config = dict(
    vocab_size=2048,
    norm_place='pre',
    positions='rope',
    rope_base=1880.0,
    tie_embeddings=False,
    batch_tokens=16384,
)
Each number is 50 + 15 x the weight over its row's rms, rounded and kept within 0 to 99. Layers, rows and columns count from 0. The size before them is the row's rms in percent of the matrix's.

# q: layer 2 attention query, 256x224, rms 0.152, rows 0-59, columns 112-167
# k: layer 2 attention key, 256x224, rms 0.155, rows 0-59, columns 112-167
q0 102:53 36 38 38 62 46 53 74 45 57 63 40 70 69 68 23 43 46 45 66 45 61 72 51 69 52 28 49 35 58 69 73 49 34 32 58 60 47 48 53 28 32 51 12 74 35 48 41 39 51 32 70 55 10 55 45
k0 124:63 38 50 51 60 41 52 60 40 63 56 45 63 66 43 52 65 60 46 48 41 74 55 47 61 50 51 65 37 67 49 47 76 33 20 40 66 32 42 35 45 66 39 42 50 43 71 69 55 59 43 36 29 46 39 67
q1 093:35 51 65 52 50 45 46 66 56 38 77 64 47 94 41 48 48 61 54 56 20 52 76 49 71 54 24 44 43 58 55 45 43 57 32 46 89 69 53 44 54 14 68 42 68 46 28 39 53 33 34 53 38 32 44 51
k1 101:20 44 34 46 26 85 45 44 57 54 47 50 70 55 47 39 49 40 60 76 58 64 60 35 44 65 71 67 33 53 33 80 66 84 41 63 49 47 40 49 49 50 63 49 35 59 78 48 28 59 60 67 40 19 35 36
q2 108:43 52 59 61 47 51 56 36 46 62 37 41 55 07 50 61 41 49 52 43 39 50 16 34 28 62 45 63 68 51 33 52 23 72 72 36 31 70 48 61 56 71 66 92 42 68 44 41 39 66 53 58 57 67 36 44
k2 103:69 48 59 48 70 51 64 55 73 32 29 27 57 39 59 36 32 75 44 29 61 51 49 49 58 41 48 50 51 37 47 57 44 56 65 45 44 51 56 41 37 36 40 64 61 55 20 36 76 54 43 53 67 52 58 79
q3 090:61 32 51 46 41 49 68 56 43 51 58 55 78 35 22 45 67 15 66 62 73 53 63 44 67 44 82 23 66 72 23 28 59 20 59 42 46 37 52 66 55 27 41 40 41 40 82 40 49 37 50 31 60 60 52 48
k3 101:59 39 59 50 49 32 31 29 65 84 50 56 54 22 13 39 54 52 74 64 31 44 38 21 74 59 42 62 41 54 38 63 42 31 46 49 36 61 43 62 33 69 28 51 61 59 58 60 20 75 24 39 71 76 69 56
q4 108:55 41 64 43 58 50 59 87 45 51 70 65 35 48 21 67 67 30 63 87 60 35 50 63 77 55 12 33 25 61 38 40 31 36 39 45 66 64 32 55 59 47 68 66 74 41 36 52 34 56 32 56 42 34 23 44
k4 105:46 45 39 61 26 54 39 53 61 80 57 59 56 48 35 72 51 65 70 71 37 64 58 37 80 28 71 66 57 56 28 61 56 59 57 39 38 42 62 55 57 67 48 39 55 60 68 87 36 57 43 47 51 43 39 43
q5 093:50 69 47 48 34 45 78 24 60 39 69 22 53 43 66 76 46 66 27 64 47 53 33 39 65 62 44 66 48 44 68 37 50 49 18 70 76 96 61 39 51 50 62 34 75 46 42 38 24 43 12 46 46 33 38 72
k5 099:80 57 41 55 52 62 39 73 60 54 45 45 33 82 52 63 39 43 58 66 55 62 47 58 19 42 08 59 49 68 69 53 51 63 54 29 51 44 67 37 58 31 62 68 52 30 13 32 38 14 71 74 81 33 17 47
q6 111:84 34 36 61 32 58 32 49 64 00 47 72 68 62 50 44 60 40 56 59 40 49 61 49 41 40 68 45 49 42 55 23 35 65 50 67 66 35 77 49 72 41 62 33 65 61 63 49 56 43 45 53 20 29 77 42
k6 110:47 49 55 70 45 40 33 42 64 51 53 51 50 43 80 53 41 60 35 47 69 49 57 43 46 99 31 48 89 59 39 45 27 71 42 60 46 30 56 58 31 35 51 60 52 61 46 50 21 32 52 51 56 47 54 23
q7 115:59 34 85 29 39 47 26 37 29 50 52 35 31 72 43 70 37 58 35 58 36 57 56 60 45 51 45 46 36 30 53 68 66 46 56 57 45 55 50 20 44 47 54 59 33 17 49 60 36 46 52 62 37 62 67 52
k7 117:25 65 61 29 75 80 61 70 10 35 45 46 63 21 70 60 45 38 38 72 47 28 60 57 62 49 50 54 44 47 57 46 41 31 54 48 57 60 54 58 44 59 75 48 51 53 44 29 30 27 28 88 35 40 11 32
q8 117:30 51 35 47 59 32 30 47 30 54 77 64 68 49 70 55 57 62 65 52 48 60 52 20 73 63 48 65 62 69 57 43 70 37 59 37 46 47 39 64 45 55 63 39 76 26 87 55 79 61 29 51 25 12 42 40
k8 122:81 58 42 53 31 36 63 60 55 72 34 49 14 70 25 70 21 66 57 38 58 54 57 71 57 36 56 35 56 45 62 43 80 58 42 80 21 46 52 40 51 39 50 32 72 24 50 54 49 83 52 52 41 70 36 46
q9 119:30 52 59 52 59 27 44 30 51 50 70 69 46 54 29 54 35 37 57 42 40 41 48 37 40 52 80 50 58 71 68 47 60 36 79 34 34 56 54 26 63 23 55 59 42 37 61 42 32 49 36 22 57 65 59 72
k9 118:57 57 48 38 40 35 69 66 48 30 44 56 51 62 48 47 48 55 68 43 54 53 68 74 70 49 36 74 66 56 60 77 33 55 63 49 27 41 70 50 81 40 46 46 42 64 57 51 62 40 71 49 87 50 29 35
q10 100:44 54 63 49 49 48 44 56 38 58 52 36 25 41 84 35 43 54 33 39 99 53 47 56 66 45 66 68 19 35 51 32 62 62 50 48 21 44 42 54 26 48 32 73 50 69 53 43 76 66 57 37 79 86 45 59
k10 103:45 24 59 54 64 66 41 38 45 56 51 61 26 37 55 47 47 46 58 38 56 49 19 22 47 68 43 55 64 52 38 53 65 34 52 59 51 37 35 41 60 58 56 56 51 45 04 38 34 77 36 66 52 38 49 38
q11 108:41 47 17 44 33 35 62 35 61 65 45 41 56 78 51 38 49 45 56 42 43 43 56 58 59 59 54 69 44 46 39 50 60 38 74 66 52 45 55 59 33 35 55 43 78 61 47 58 53 53 44 34 24 39 57 76
k11 108:60 49 50 47 62 33 31 75 77 56 42 69 29 59 58 60 60 66 57 46 38 64 41 55 48 39 37 34 42 46 40 45 65 63 24 73 65 35 24 69 61 54 43 36 46 55 61 68 24 45 44 47 45 70 52 05
q12 110:48 24 50 45 68 58 53 45 33 23 52 69 32 59 42 26 54 57 18 76 41 23 72 50 72 33 34 46 43 45 44 43 35 56 57 54 47 36 63 52 62 51 60 53 30 43 42 32 60 35 37 51 62 78 53 85
k12 110:55 57 70 45 56 53 43 24 32 48 64 70 70 38 39 48 10 50 39 61 37 48 60 66 20 44 38 58 40 65 33 51 51 66 57 33 20 36 71 54 61 58 49 51 54 26 54 33 49 39 63 28 47 09 67 33
q13 114:57 48 88 17 54 62 27 50 35 70 46 68 57 45 25 35 67 36 33 49 37 54 28 37 47 25 45 61 49 44 38 58 27 79 37 55 70 55 47 41 37 55 57 48 36 47 50 39 70 60 45 29 65 44 34 49
k13 110:26 47 53 65 55 60 70 63 59 60 62 34 36 44 71 27 54 62 53 55 52 46 52 53 52 59 41 50 47 55 47 51 42 45 34 55 49 43 59 64 51 63 64 37 53 62 64 58 32 82 12 58 48 31 48 42
q14 101:56 48 40 43 80 59 52 56 41 49 45 54 42 38 44 27 43 37 60 46 39 24 40 55 47 68 31 49 62 58 52 71 46 78 54 42 54 23 55 57 55 59 40 68 78 30 53 64 50 41 62 58 54 65 32 16
k14 111:42 41 46 58 55 39 67 63 39 47 67 46 43 62 42 62 48 72 35 67 61 47 29 55 53 50 53 60 56 30 60 57 52 79 46 62 36 41 45 32 64 35 60 54 61 65 67 35 47 46 38 55 31 16 61 48
q15 109:59 64 63 70 34 34 73 34 64 51 42 33 38 64 40 48 37 62 20 44 60 56 31 45 56 63 66 56 42 58 64 18 68 67 34 32 60 50 73 83 50 55 67 72 45 46 77 37 57 68 50 48 48 69 49 48
k15 108:57 42 59 39 72 35 50 56 69 44 22 52 66 52 42 48 26 40 74 45 41 32 31 60 42 51 17 47 49 42 70 57 40 63 50 64 45 43 31 64 40 51 51 51 78 34 16 47 42 34 63 80 74 37 64 45
q16 107:56 56 71 90 43 66 54 52 32 21 39 52 55 35 41 45 52 56 16 76 56 32 56 55 73 64 77 52 51 56 21 32 64 34 52 60 83 25 31 57 57 47 40 64 40 72 37 34 75 57 53 73 48 66 46 50
k16 113:52 57 59 61 45 66 45 20 51 43 63 32 27 35 64 54 49 18 52 19 44 22 78 54 59 38 38 77 52 38 67 51 76 61 34 52 12 62 63 55 44 50 48 32 13 27 65 61 57 55 54 31 41 55 24 46
q17 107:46 55 58 29 59 55 32 49 50 28 41 67 72 44 43 61 40 43 43 22 49 47 77 55 65 39 64 44 55 52 66 39 41 68 57 47 25 45 60 52 69 40 34 77 80 58 39 65 52 43 67 33 45 36 49 56
k17 105:51 54 61 38 57 50 33 51 46 60 61 45 37 67 57 15 54 53 70 60 62 27 35 37 55 65 39 80 71 39 60 61 24 42 54 74 51 37 58 36 43 43 59 64 52 28 42 59 37 19 61 60 79 52 72 41
q18 103:52 53 47 62 08 35 87 60 34 29 43 33 55 38 76 59 21 35 39 57 56 65 35 54 58 64 64 27 37 49 30 35 51 46 51 65 33 37 44 54 53 47 61 68 66 51 51 59 53 55 37 53 59 33 58 47
k18 102:44 58 25 45 52 46 37 38 44 56 51 48 50 52 54 56 35 54 68 63 22 54 52 41 36 44 36 40 69 58 72 88 68 44 28 39 81 60 53 32 32 62 45 37 39 28 33 82 45 35 48 38 28 42 21 50
q19 105:46 21 40 30 59 49 75 49 49 62 35 61 75 48 48 35 08 46 44 40 17 46 69 09 24 69 38 53 62 77 54 40 46 56 61 44 25 53 78 51 72 58 52 43 31 54 38 69 52 46 41 34 53 31 44 49
k19 110:27 71 61 25 64 70 44 36 30 46 36 26 56 30 48 66 53 54 41 44 65 63 53 60 37 44 46 39 39 44 75 57 57 35 47 70 56 45 51 41 68 03 43 36 66 67 42 38 64 54 64 52 60 34 62 77
q20 107:56 43 58 45 64 64 52 62 59 69 35 52 55 73 39 62 25 33 57 76 43 48 42 51 57 46 70 62 52 49 42 39 39 37 65 49 69 17 60 66 33 49 61 21 34 33 37 44 56 61 45 45 58 39 31 38
k20 115:62 74 66 72 56 24 52 51 54 45 22 30 60 65 27 72 55 68 18 52 33 59 42 52 52 49 37 54 57 33 35 58 48 58 57 67 47 39 51 55 63 42 25 59 34 42 61 58 06 19 60 55 28 62 56 21
q21 105:71 74 42 45 53 71 42 33 14 58 67 38 57 50 66 49 64 72 40 47 50 42 18 39 91 63 66 77 40 56 83 59 28 58 69 52 30 70 48 28 51 40 69 58 54 55 58 24 71 46 62 29 51 46 61 50
k21 104:77 44 55 44 48 50 51 74 57 49 63 30 51 51 60 37 47 68 61 50 28 60 51 50 28 60 50 21 56 70 50 49 56 55 34 50 38 37 39 53 41 51 63 33 49 38 66 87 49 75 53 48 56 41 49 85
q22 107:42 21 33 48 38 66 59 60 37 64 34 55 66 38 30 51 43 47 21 59 25 65 58 35 58 50 43 45 60 56 67 43 59 69 46 61 16 32 52 72 70 48 40 57 31 57 48 29 38 47 67 21 36 32 50 44
k22 110:60 44 57 40 53 45 39 28 57 26 47 44 70 68 55 27 63 55 61 40 63 51 68 53 52 54 22 44 48 24 30 58 40 58 49 46 57 59 49 47 35 53 27 30 55 47 61 46 76 33 38 43 37 58 63 62
q23 107:55 30 39 54 23 44 61 34 78 44 52 35 39 50 28 48 36 45 49 67 62 67 39 54 52 41 60 59 69 45 44 61 70 32 46 71 45 63 43 32 36 37 54 61 58 62 65 71 71 73 39 35 43 90 74 33
k23 103:35 50 37 54 37 35 20 38 99 62 66 49 39 51 61 62 39 67 40 57 49 53 49 30 70 49 42 60 47 41 49 67 46 55 68 44 46 55 60 48 60 57 34 29 28 69 46 32 15 48 29 78 74 33 49 15
q24 102:58 31 57 71 62 35 64 47 44 65 44 58 42 30 55 83 52 27 38 42 48 60 45 55 40 64 46 50 05 51 27 70 51 42 37 68 78 59 50 60 54 73 22 81 52 83 46 54 50 54 43 32 86 71 48 33
k24 105:45 49 56 48 43 59 58 41 43 46 51 70 61 19 36 60 63 34 39 34 40 33 46 36 63 59 46 47 44 60 48 48 35 50 48 53 53 48 72 40 65 57 66 27 42 60 56 57 49 62 50 73 54 43 20 64
q25 114:56 54 26 54 39 54 33 74 64 59 65 76 40 54 52 42 48 46 38 62 54 65 73 57 53 47 63 66 44 67 45 32 43 44 52 25 81 33 55 67 58 64 49 02 45 60 52 64 56 68 51 63 29 29 62 39
k25 107:45 40 56 43 39 51 69 35 71 40 41 69 70 59 62 33 51 43 32 44 34 51 30 65 69 42 67 33 51 34 49 34 27 65 55 71 60 51 53 27 34 38 68 50 53 44 42 36 49 44 36 39 14 63 62 66
q26 118:58 15 65 59 50 33 61 63 64 48 69 38 30 68 34 50 68 80 40 58 42 63 63 62 45 39 24 53 47 60 36 59 70 41 14 41 58 63 13 53 47 60 68 34 32 34 62 35 41 41 43 74 27 31 41 62
k26 116:67 50 49 31 40 50 73 62 31 46 53 45 50 21 50 22 45 55 64 53 33 23 59 58 56 55 43 24 62 51 52 51 30 30 58 41 51 49 64 76 60 72 60 54 33 70 42 57 66 51 57 59 73 51 45 49
q27 109:40 47 23 49 50 37 41 58 63 61 61 42 68 56 59 46 64 55 46 50 27 75 66 38 49 40 38 59 38 51 46 45 57 41 33 42 69 49 72 40 38 39 45 50 52 75 69 52 33 38 23 47 20 20 38 47
k27 097:70 59 33 50 43 56 56 53 72 51 64 65 06 64 62 62 39 45 33 42 58 29 17 41 48 35 23 53 52 69 65 55 30 39 62 45 51 50 48 39 55 43 51 56 87 31 36 25 49 47 57 30 73 53 56 56
q28 107:26 32 52 40 39 51 40 50 63 43 58 62 74 18 46 51 59 56 70 19 30 76 45 39 61 28 35 48 58 41 50 47 50 40 52 89 66 52 38 75 45 40 50 30 71 44 15 44 65 27 54 48 72 44 85 53
k28 116:43 48 52 42 61 31 99 60 44 45 71 64 68 61 56 62 45 17 29 51 72 15 45 46 50 75 69 51 61 39 63 42 53 37 60 64 31 61 52 53 33 37 68 31 39 33 31 40 33 40 43 64 69 65 62 81
q29 107:37 63 55 39 29 55 41 34 32 46 45 71 22 48 42 23 80 45 29 63 41 50 41 68 47 59 44 58 51 47 47 34 37 50 79 31 63 43 56 56 57 62 59 69 65 29 59 57 66 31 26 25 50 56 54 30
k29 107:51 37 20 53 64 27 62 50 56 48 49 40 60 56 66 48 58 33 49 54 39 54 30 55 71 32 38 49 82 56 65 46 59 59 30 33 57 63 25 55 50 59 69 54 52 58 56 76 41 78 41 66 54 45 19 75
q30 105:44 63 51 58 55 66 38 69 30 55 59 35 50 50 65 62 52 43 46 43 46 68 52 62 50 45 43 38 27 54 39 71 39 66 52 63 50 58 51 49 50 65 79 13 53 52 26 48 40 11 62 76 46 71 48 59
k30 106:57 46 74 62 85 79 65 44 28 64 52 59 34 34 35 34 52 40 55 63 41 19 34 51 64 53 43 42 67 21 36 35 27 65 60 61 53 55 77 48 81 59 33 76 35 53 58 66 46 45 78 38 20 24 41 70
q31 110:52 61 88 57 52 47 49 40 67 62 50 57 12 46 35 74 48 43 51 34 28 51 55 31 64 51 45 33 80 67 44 53 36 40 52 43 37 70 39 76 77 46 75 72 34 43 48 46 36 52 39 42 68 50 63 50
k31 105:56 51 59 66 66 37 71 72 49 61 19 64 67 54 37 36 56 66 57 67 35 74 38 53 53 47 42 51 50 56 38 70 33 81 50 56 54 44 37 37 34 35 49 11 62 40 71 39 61 68 54 57 51 21 25 59
q32 095:73 53 57 40 26 69 40 45 26 34 13 50 66 38 38 64 53 36 82 21 51 53 41 51 50 55 64 59 67 58 38 40 38 46 57 38 34 56 51 45 68 55 57 78 34 47 55 64 41 50 72 45 63 81 34 55
k32 094:66 24 57 36 69 18 47 59 47 70 67 60 48 72 51 42 41 63 52 48 68 51 64 66 50 62 57 47 62 51 52 55 33 34 67 56 74 60 42 53 24 31 71 62 43 57 37 32 58 53 22 32 59 32 55 43
q33 087:49 53 55 63 35 70 72 39 29 51 47 64 58 44 42 53 20 38 71 37 63 61 37 62 41 64 53 37 55 59 54 46 33 43 51 46 34 22 38 83 91 75 73 76 52 60 59 64 66 49 56 26 63 78 45 37
k33 091:69 42 42 48 85 00 68 62 65 57 44 48 43 48 52 55 51 48 58 50 61 32 50 65 53 50 26 82 84 51 64 36 42 77 46 53 46 70 46 57 44 27 45 43 44 54 21 24 58 33 03 56 72 42 50 61
q34 075:50 70 64 59 37 31 34 49 68 56 43 55 38 57 72 83 63 79 63 46 34 14 69 58 30 64 69 36 69 60 34 37 56 77 55 71 40 48 45 27 21 30 74 25 48 40 63 65 34 55 33 56 62 50 41 50
k34 091:35 49 55 65 53 89 75 50 30 37 28 58 37 11 40 51 56 69 42 70 41 47 37 53 50 68 41 44 67 56 61 44 24 83 59 34 46 60 65 40 56 32 46 47 39 83 50 46 44 42 50 53 52 57 49 49
q35 094:45 53 33 54 60 44 27 52 57 48 77 36 64 63 60 19 22 61 37 75 48 56 52 49 75 39 34 50 34 65 54 44 62 47 12 30 58 40 49 41 21 30 40 27 57 32 51 50 58 22 39 51 37 23 69 47
k35 095:37 50 52 73 63 56 37 36 64 43 48 62 47 42 51 77 52 51 63 38 57 58 59 49 34 58 59 72 53 48 36 57 45 55 14 47 44 50 40 58 46 32 66 50 39 43 65 51 41 50 45 53 46 33 43 45
q36 101:63 51 71 61 32 62 56 57 40 26 41 36 59 84 47 67 59 46 56 29 54 47 46 72 67 39 70 58 42 60 63 32 49 11 48 46 58 39 65 31 54 51 61 52 33 44 33 86 42 55 49 33 64 99 32 44
k36 098:42 42 34 60 58 25 56 27 53 64 52 76 42 58 59 65 48 41 51 53 52 26 48 53 55 53 45 49 70 05 45 53 13 28 49 59 49 84 57 56 58 37 54 53 42 76 67 38 52 46 51 58 77 43 51 31
q37 097:66 59 32 49 52 43 74 13 52 51 27 62 76 29 35 43 38 36 67 49 69 41 27 30 52 82 73 55 68 49 45 48 29 66 69 69 43 38 72 43 70 76 54 47 48 66 53 53 54 62 69 36 55 58 60 65
k37 108:91 61 58 65 73 30 41 63 74 45 39 34 33 49 51 47 35 37 25 21 58 59 50 53 49 45 36 43 53 51 59 52 37 43 66 17 57 44 64 64 36 48 39 59 75 70 25 31 60 44 68 20 71 53 70 51
q38 104:48 39 26 53 55 55 27 62 14 53 44 69 77 56 41 36 39 42 40 47 46 46 69 52 39 51 36 53 80 43 41 46 61 54 54 32 53 65 40 42 47 42 57 64 36 50 64 46 79 69 49 47 65 50 47 29
k38 106:48 45 45 17 23 19 81 45 65 58 52 52 40 75 56 28 47 45 71 58 71 68 76 39 53 44 46 56 49 39 56 71 19 59 56 61 27 59 56 43 52 52 73 52 33 70 42 40 34 53 33 54 45 49 49 38
q39 119:46 62 55 71 51 53 38 59 45 67 52 60 42 61 45 49 82 57 25 46 36 47 25 24 62 64 54 50 53 57 62 56 23 23 56 74 51 41 61 92 63 30 50 49 52 32 76 67 47 44 66 38 77 47 56 45
k39 119:76 44 38 50 50 63 55 68 53 34 36 62 61 36 43 15 51 43 40 53 73 39 61 60 41 61 59 50 77 56 48 56 70 51 48 52 54 35 23 64 46 62 50 28 66 37 61 57 29 56 26 35 48 64 35 43
q40 108:44 40 41 57 42 53 43 34 31 40 39 48 39 58 80 37 60 76 31 17 45 10 53 22 58 56 52 52 61 78 59 67 40 38 34 73 51 38 62 61 53 40 35 35 51 61 56 80 60 62 31 75 38 38 63 53
k40 108:49 53 33 62 37 55 49 73 64 43 20 67 31 49 32 46 21 45 74 63 62 40 47 80 36 91 52 45 39 53 53 71 39 82 67 65 36 38 63 52 86 41 68 32 61 42 62 45 68 56 42 37 46 60 36 58
q41 105:49 42 53 72 68 55 30 76 29 42 90 36 60 33 83 58 58 62 40 57 40 52 26 54 70 53 60 50 57 70 43 64 54 66 41 41 53 32 27 61 78 41 61 64 31 29 30 58 66 48 36 41 66 45 59 45
k41 103:77 36 52 55 32 48 73 40 64 46 65 36 86 52 45 63 61 37 43 67 27 55 61 16 68 40 45 69 60 31 38 49 32 57 54 36 58 80 54 52 40 73 37 46 33 35 52 68 61 54 73 64 63 54 48 60
q42 103:65 42 52 51 49 22 86 21 49 45 56 36 49 56 31 59 43 53 21 51 53 38 69 26 55 51 18 49 45 31 40 44 39 37 27 70 56 42 51 45 23 32 64 38 57 45 55 75 80 43 54 53 56 24 59 56
k42 103:60 59 49 55 51 69 36 25 53 26 61 63 37 28 76 48 42 47 63 36 47 61 65 62 49 33 38 50 60 51 72 52 61 49 49 59 69 38 27 38 57 47 64 28 51 42 62 65 39 55 45 64 27 57 65 31
q43 109:25 35 80 53 37 68 47 72 40 47 47 36 54 67 53 37 55 41 52 66 64 74 11 80 32 54 35 74 35 52 49 40 48 43 23 47 68 62 71 60 47 16 34 37 17 62 52 62 59 76 67 57 40 37 60 50
k43 104:56 23 32 46 33 53 83 38 58 57 30 67 94 74 66 64 58 48 62 70 62 52 51 45 55 24 55 31 54 72 45 70 38 46 43 25 72 52 50 64 55 58 50 63 42 65 53 78 44 62 59 79 44 55 62 57
q44 109:51 29 70 58 23 54 53 43 48 75 50 65 45 22 53 41 41 72 43 44 33 45 32 36 61 63 24 81 55 70 41 39 52 45 68 34 37 54 53 69 62 78 68 66 62 71 40 62 49 64 23 46 61 73 45 59
k44 114:54 55 52 38 63 46 85 59 60 77 04 53 42 59 28 44 44 46 63 54 64 48 53 53 52 68 65 51 38 62 55 42 38 54 42 39 57 25 64 46 68 61 47 76 58 41 32 30 52 49 32 52 65 38 61 70
q45 107:59 44 25 60 42 43 52 63 56 60 55 48 65 74 56 25 33 75 28 94 43 36 40 49 60 63 47 62 39 34 45 69 69 38 46 68 44 42 15 59 64 55 56 66 63 75 66 29 62 52 40 72 54 47 68 40
k45 113:59 46 64 69 47 40 36 38 69 51 56 14 62 49 58 43 72 44 30 37 31 69 66 60 33 52 66 49 71 46 52 56 68 48 23 53 80 16 65 28 37 40 33 69 51 48 39 18 52 60 52 41 44 57 42 58
q46 100:43 50 20 57 43 83 55 55 72 82 67 67 52 55 57 45 45 59 32 42 38 51 72 55 67 23 27 39 55 73 31 68 58 44 40 09 52 35 58 66 49 44 60 27 74 52 51 42 40 43 35 47 40 24 54 52
k46 107:51 44 75 34 80 38 44 56 52 51 45 63 38 25 23 27 73 68 80 43 62 62 45 42 29 48 45 57 46 55 36 47 38 52 63 54 29 43 25 51 49 40 51 42 58 25 67 45 47 82 57 79 42 70 54 69
q47 105:39 60 40 54 54 86 51 39 77 61 13 46 43 49 53 42 40 15 73 44 50 24 75 61 43 43 51 37 60 46 64 56 52 42 48 65 32 48 51 59 32 53 60 37 67 41 51 57 62 43 87 58 46 72 72 43
k47 107:23 73 77 40 68 56 57 47 54 34 42 40 66 59 25 37 63 86 64 31 48 38 44 48 44 68 73 57 67 81 40 69 73 52 41 42 36 63 70 41 64 51 32 55 38 46 44 56 36 34 52 44 54 70 78 51
q48 104:35 46 53 54 35 70 64 49 63 36 48 42 56 68 60 49 37 46 51 65 76 65 47 40 87 62 67 62 21 70 76 53 61 33 33 38 61 44 60 73 56 30 22 25 30 59 54 41 55 23 64 69 21 44 56 63
k48 100:66 47 43 54 60 49 29 74 45 60 30 39 53 64 51 71 61 60 55 37 32 38 47 50 37 33 60 63 64 40 27 57 59 26 40 51 50 59 37 73 67 51 47 62 48 31 59 44 16 53 48 70 61 33 65 70
q49 102:50 47 50 44 35 04 38 60 29 67 66 60 39 62 37 49 70 49 52 45 82 49 44 41 53 19 48 65 45 38 65 44 47 44 59 43 30 42 35 47 78 53 71 73 36 46 43 31 68 74 42 61 78 41 45 73
k49 111:40 25 39 53 40 59 62 52 49 55 56 57 63 63 43 51 65 71 66 44 39 60 60 18 63 45 59 44 30 69 52 66 63 65 27 47 70 47 37 51 71 68 58 68 31 48 54 60 43 35 43 51 51 37 32 12
q50 107:24 46 54 63 33 49 46 71 49 45 67 67 56 41 39 60 55 36 36 69 36 59 50 60 29 38 48 71 51 24 57 55 66 53 37 44 64 52 58 52 09 41 70 36 54 47 68 35 41 50 47 32 38 54 72 24
k50 106:36 70 44 66 52 39 64 44 50 40 48 50 43 62 74 41 99 52 60 69 51 44 55 43 47 51 44 35 60 44 40 45 58 51 28 27 63 60 54 43 40 44 75 41 43 73 53 53 58 63 37 60 49 55 56 64
q51 107:34 46 43 38 46 67 75 33 58 50 63 46 48 29 58 37 50 55 38 50 70 78 83 37 34 68 43 55 34 62 22 50 50 42 60 58 50 53 45 67 39 52 29 48 58 67 27 38 45 39 41 41 54 53 49 34
k51 113:64 44 39 35 36 67 39 67 59 58 51 57 46 56 65 45 74 12 26 52 60 16 31 52 24 30 55 34 56 96 70 58 48 42 59 33 47 51 42 55 59 38 73 47 35 38 40 49 56 68 20 23 47 35 54 46
q52 106:59 35 36 43 42 68 47 47 66 59 31 73 39 82 28 66 57 57 38 44 24 73 55 70 50 42 47 23 49 57 79 56 55 49 55 33 62 34 54 36 28 35 53 51 59 34 42 42 45 55 59 38 43 57 79 42
k52 099:37 31 28 59 58 71 47 62 56 61 42 62 44 53 57 70 70 27 26 80 43 45 28 52 49 68 68 64 56 72 32 26 44 26 35 63 62 49 38 35 63 64 51 34 39 39 94 65 56 48 56 53 61 46 45 36
q53 096:48 52 34 67 48 53 39 39 78 66 35 67 34 60 54 44 63 44 44 54 46 38 59 50 17 51 48 62 37 68 29 64 49 44 24 42 74 69 55 45 48 42 30 53 28 57 46 71 38 53 35 67 52 46 42 52
k53 106:22 44 50 56 45 47 41 47 71 13 36 65 55 32 19 40 40 65 42 53 31 31 35 58 36 65 51 50 24 46 58 61 48 66 27 45 42 53 41 61 41 20 39 24 49 62 42 66 49 21 45 44 37 58 56 57
q54 106:44 61 40 46 35 72 46 52 51 38 57 66 50 39 28 52 23 64 55 32 64 49 51 24 56 35 70 34 45 64 32 23 77 42 71 43 65 33 49 47 59 46 51 76 62 58 65 49 70 61 54 68 41 49 30 55
k54 111:57 70 41 37 39 18 60 22 29 43 47 44 57 64 28 54 22 44 57 19 71 40 55 66 65 32 40 65 67 45 58 29 45 44 58 50 49 34 46 62 40 76 28 25 85 37 61 56 47 42 65 50 35 46 56 53
q55 102:53 42 19 52 71 36 21 56 53 51 50 39 50 55 72 27 34 48 37 47 51 69 78 44 37 40 30 70 46 28 50 52 51 33 41 43 90 75 27 34 38 53 32 54 25 50 49 42 73 63 30 77 57 30 39 28
k55 106:65 52 25 74 53 48 52 40 40 64 31 61 54 18 43 20 37 39 67 56 36 68 44 59 36 40 46 48 44 73 46 55 69 74 50 39 48 34 60 59 40 70 50 18 62 43 70 31 57 69 35 53 38 68 49 43
q56 100:28 52 24 45 33 43 35 43 49 54 45 73 71 29 62 42 42 49 47 41 30 51 51 53 40 25 26 34 62 67 26 64 64 33 48 44 41 47 24 29 59 31 60 41 45 35 77 48 53 55 23 48 43 26 61 61
k56 111:57 65 47 46 36 51 59 39 59 71 34 42 46 75 47 39 51 70 54 52 57 57 69 63 38 43 49 43 52 67 58 54 51 41 33 26 76 35 53 65 29 37 66 33 31 35 45 51 46 70 37 66 33 52 35 41
q57 095:52 55 60 58 31 67 55 57 60 66 47 68 64 41 65 49 41 26 51 33 62 89 67 44 44 45 49 56 67 66 59 59 67 33 53 38 66 44 79 44 42 49 37 43 69 48 56 53 49 58 70 59 58 38 53 55
k57 114:50 43 48 43 69 44 65 40 38 54 31 38 47 33 21 35 45 25 62 32 51 49 35 65 78 71 45 44 44 42 46 45 52 25 62 68 46 74 49 31 38 46 23 62 53 38 33 44 72 42 51 41 74 83 61 55
q58 102:34 45 40 46 30 27 35 49 23 41 41 63 67 69 44 55 22 56 59 34 53 42 50 44 74 61 69 51 56 44 36 27 56 64 77 46 62 41 23 50 35 37 57 72 72 63 77 33 76 52 35 60 46 76 48 23
k58 128:62 55 62 29 59 33 59 44 53 64 44 76 53 54 58 36 30 41 49 30 58 28 40 56 53 63 37 36 61 43 54 29 41 46 80 53 50 59 67 62 46 54 60 60 46 69 33 21 57 28 32 44 57 46 54 50
q59 097:57 63 33 48 51 54 58 26 53 58 34 50 59 57 59 24 63 44 77 52 43 53 42 64 39 32 47 64 24 75 46 72 16 48 21 56 45 61 50 46 36 72 48 49 49 40 42 57 55 67 34 24 56 18 81 65
k59 130:57 47 59 72 80 42 66 33 53 39 35 38 42 65 70 47 46 33 55 68 52 41 49 35 29 41 53 54 53 53 51 46 22 35 59 28 62 36 61 76 42 59 59 70 70 64 24 38 42 53 65 38 66 41 56 55